Part of a small language model's weights: width 64, 1.22M parameters.
Each number is 500 + 25 x the weight over its row's rms, rounded and kept within 0 to 999. Layers, rows and columns count from 0. Numbers have three digits each. The size before them is the row's rms in percent of the matrix's.

# layer 9 MLP down, 64x192, rms 0.243, rows 0-63, columns 128-191
091:481535579461518510505537518470497507500530514521494503514497529529524517513497490482476505521518539506513513506527495495507490480448507515458500529503499495501453506477489577520502508511488512
099:522521524485466493503564505556504520520559451481469515549455440516493496498507514506475525489478526524498512506502502473482559484506492449504514527450523508502493507522468495522507452482495555
096:497538486497494504472514488518511513505466524492488504494490522480492493498488475495525521491548543496492478509505500532501539478527493499504486491471479456495511500532506524474505502505474474
099:554513480475455483494477490507493467494511514540490496494517492492509478487515524525497436502460517489496497505490499478472511528484510542506453501480505516485519469510495489536502526500493499
086:498430460451510526510505474453493488513550441537469522518491506512475524486501490510518557475451490504522554493502504521482505494528503495500503493530432522474506487500481504481494512513491476
110:522510502482502514466538487489483505525499507484470450464540501511501495515492469522468501505495525487525525512491497516487487539521528481515479465538570494520522505524493554460502565482505474
091:484494494513551510517506497502526495505522417523510527444519471450520488486494527504507496510481485505524484499485493458487495543496460490471478476487489485509500529527470491538497475516491469
106:483501529459474464502516518494505512473478504502542455498511498468520496535515505488519508460496520494471519494537497519551521516474494477502525541511483547533478540524524568483499520481499512
101:530481505509490469484480490495508539495481506460474504491513473470494541477537524493449517504431495497515485504505497444490444541541501501531489504548521487530526487470529495540502466515494509
117:477544482497441538509545510524501512484510530522507479480511509521499530514525485479494475472508523502503536495496494484493520428495489506508518502465493517464487502493503468446494502506518500
093:473507508477485509531515531508552515491577496493495520458475493558499522505528507503517529538500535490461527511524496481515460480484472488494512525508519534468494490492456486447501460511504519
114:545527496520499509515557485497504516494458502507460508496514500517525507491512508529475496497540483497500456495473508530489518483453497455510524492477454508504507481559488493504504512492473494
116:523530544516492474502516475506485515496490533470479553513527474522524490473476477495472533510488552498522472505482502492493546442475439507458504482499516494439521531481491557503502439510505517
100:548497491478504500480509481500489537519505472494481525486481483467514474489455474502482525526493541495521490499505513544497482478509471522475491500530492466490506488470498559462499466486481545
104:487511443494500484484492506529512497485541505506503464533557488485551520507528517508500506451480494493497488500505496491540466500498468514492486498489525488564484490470513489442499515503544540
100:485508510498501515496562491488515517499505449492500551541507488505529526506482470516493524502511519489473521503490504528501500460466563539518506498512463493517497571495492494484503487492497499
097:443488455505500510532459492500513499508509504499526464475513515474492524514506513483514509472527464505479467502498506547526438558524485519486513494574509509557504475503509529564493543504495462
106:462494499501492530485452487472483493507514537490507499460513515490497473508494498515511477495499514505534495483467498492482506496498517539439495489528485486519515508499473487469498467494470504
094:528505504499544462492473481508440459502507535518511517503500476524514474516486478525471459481476499502505524504474499453506487479515493531543468470541465482476510524472490454476492492496513509
101:522517507449482494505510531562496494519497494563507450483447525498537484524498464445481505480484498494493522518543496453523501487451445505520492535524513493502449509505461512506498506491528522
085:465459484494532503483554514513478481472506483499497519496549497508466494516503482452494457488540493500469510511538489518502467444490515503491528526457499504476485469499487532490494557506523517
102:482514498524498531481496471487479487522460512507471450514493485481475485510495476505494497522497455500540483493485497475479473519486476444472499498470514500476502512528479522507497432493466491
100:468492519513510485479500491505464473518521534529525460514479471491518469497526478507518494522482474497535511486469507471476476541473506535467496473507484546448501526548477479487500488487512538
101:500504566507512474516515478484514479511453507488538461539491466514515524477478489526494448482560479496525465504486513488513467488454518506529510468532503564530507480502524536492506496479513487
106:531498499496515533498549474463455519498493520519503479475469506499529518490493497495554465473522522505512492505491503483464459535509539508477507491496520513503505496567476479532501478499512486
103:550495481522469514521452498510554546506514501475494440580482473486520521488480528503550541511458464497502517493504497544492532533549504506524496488485480510468508495520507452440496471487495515
115:547482491475478556470497483492489491482509563486478512473492508499468482486507528481483537487487485493503513506517506498473477549533475487488507516495480495529496468487492536543504496492468497
103:488489539509440481505497512518491492482489487508538521470495487451481499505492495522468469460496502502508518495497501507510518519480512488530491492506503524460518529468550536504504521485485494
103:530457550493518479480563495497506505496537504496485483484513512506524508489485539469510541516445493502469520507511502526510487505470490480517515492489508529479514499522485558536498515521456508
107:459518461493539487483448527535503501481457476474503531528503544488453513530509543488508478506517493505497488490531498497542555471478524494501502506506506499512482519496478511535497557494501484
101:550513441477523503515533487534491533497525490491443560497517500465478498488483501511551535507487462500488452489505492434500468502533423523517494501509525507509513516495512477509498444485506489
105:483498511511502529488505502521544533495485480509487473447501525511491501511499518495508500479484546505482568510486497512477500490565477479523538518468496489504488471516491509472499478496525506
095:481507483511531459501510489487512502511465514456512549500499505474503522494476508480514474538547488490504461488511489469514514438509506531473534495480468468491495507487473431506499495499512491
099:475511512523484485456480476445517539495492521461504546447506510486507487503527524497469536471532493491499506503501503510541516504518459496503538493492525457490530470468459518476505454486477506
106:480470538492525492436505522499470546506490524497464514523509519526507495502494448515468459501518487500515496497481501526501533495497532555500456470463514497519504529472515512453500543503525504
094:484493491463502542474536488492522485502541464555530516433514514495503517493504482489468479503570524503510526507512496507501524553523538504489486519493510478490498469439519507477501488506498499
084:489517505490477537550499539507530434486488463516525537497491495537452506520507477497480543459570477504483479514507499508487502536497491433481499516482558556479472467514537491481494510490548517
085:515505520481487484519523471483481521538494485517502465499521500511531488503486518465530480535406466503494500502499497530526527486521522545518441497480493507451532491507461537522495505499492495
105:483501525531488472496490491500549553493508474497474497484538486503541509483478508502443590524481511506488512503487502572530522491566552472526482493465489475487499513463507456473490489495463486
097:510481567499483486472498483490496492512513483523494514505484518523529512507506511493495509470533484493488552503509500544508486526515557548496489478548492547507494506485485501459497536490498521
102:504479473506544471495484508504492536510465541506508556515498531504444507510538483525469499488509504494502510508525500507506557540494506471473524519501526503542500459408513531490501495495510549
087:491510463528507492513488472460501470494489429482487500489513476501506441479496455521502500468477540492541506477464507487508489472498484504489509469490463475513541495494513560486508509510486485
096:506494508458536470496478506523508481491503504494508571484475506482513525488520502471525468514498511509498467510528491492504544487477503563496486491439529493507488481494506508517505470507529520
100:512482483520505516500430505495516525497470511484509552533523527512502513497550483505518427503487480502501423490475499506478508494494515501497504511459484486504511508485492526496501481521524498
107:518529508451548512514486506500511458483516553543491426506461529502524506494532488472556517506500449490516489506503496473489479548515515525470510536522498549533484504537539505496500487516515502
092:488515534498488496512441508502492449492487514502500522471537511468492481512472450492471466502441524497517445501524504464519469514492458502469508512507487477461489482472509550559498505489503534
096:490534468514510455525465469514475520497510526462495496463502496492482465479554502501501507482489483503514469496473489518497529474450480542526516482544514514445503537491460525498500497515483501
087:488496495520552552482484524487503428518525461471498495485471550507498539477487535454520464515487516499512476499516495478475452529519500489441511508526492502492483548456533476521491540532535543
106:524501489499514488495448489502526485477531501512497476480485541514501497521515535469495443506472508493497457507508512517539507525512482508503543513508500508473487521546531497466501573522520474
103:497520530503458529522482544527493519489476513485526537526496497503496485525510502511492514474517546511498502489489496480503516487431507502486464510482524503519476499457523496516503505493508541
090:536516505484464487471521528496507541504475479503496478484537523484524532512516511484471453475471495494465513505518490479535486486493485525502528529535484498490479459508553529484501470495490520
087:461441517507445487525524486486502508493501508479520512496510465481453507485468480495489543508524495499521533486489490469508493483456494489494477501498513482497518543479500475474497496493467472
089:492499484525491477493501517493469551480451477490499492494493485517499497516539505495477501428556507514495517498507510477512539505511495506512536498500501504501504494488489540485495505478457443
093:498530522506520510497486487497503562500443526420506526495514496500549484497512485520512504501494539498517519508488501505517460498538476516462467509535504505488520540455477512536493488500486500
110:482520506474483514489504503468477536494452483496518466528554461485473473494494492519447498453529568500493524511478498486493525455437488497588519515518493506498515537488500502467499486485479496
139:546530528517526528491518494512514526485514495513473491524482501523549527503515517487516528514480523495490538498500495521495538457500503457523517521489456564525488483510536498467500541493527512
126:508527540486526495508543516495497488516525542557500552489498522529558504519520496486502470463520480509486499506515495497560501519475534493510532491461503524511465462498485494478500500487516525
090:475496509507497512509493504528504467498506488513482467444473520491472467499526520503492505467516528503513540488499502521450441531514553508528473522466489510489501495547557464509501544500487455
092:533514534527501484512497480521458506505471511510492483549518474538551480496481467547523491522532514502516489509512492503497458472512390488437514497473501501466490516479466515473504504490530503
094:527521499482482483460515489503506501528506451504504483524535503483455499502489497501465501535443562497503556498488506489477519479513457516510494529513480497511485534450517482449501495492540490
089:555483440462486542482533499504500475525575451492497510515530498484522508527542526480497518475480497486525504503525486491491536505469485501474539506527491488499474498498479510498493514497523527
090:489523470491507481530483511524530537495477495481493437522522507493508501488490480447560466502545508517498498492487502541496456478523498471499486506484477470493501488578485486481496488515499525
101:490462480522531444530534474487522482522530512486497528437464502472498506473453471480527511547511483495541518502505496478501485510515531528494501494541518518508497554499507491464497485537504517
085:520552457474471452534503498505510501492492480523504494521545494507521507534506555459549519473487509496469459492501492462523456436490510525501458503495508528468485524533507454487501502495521453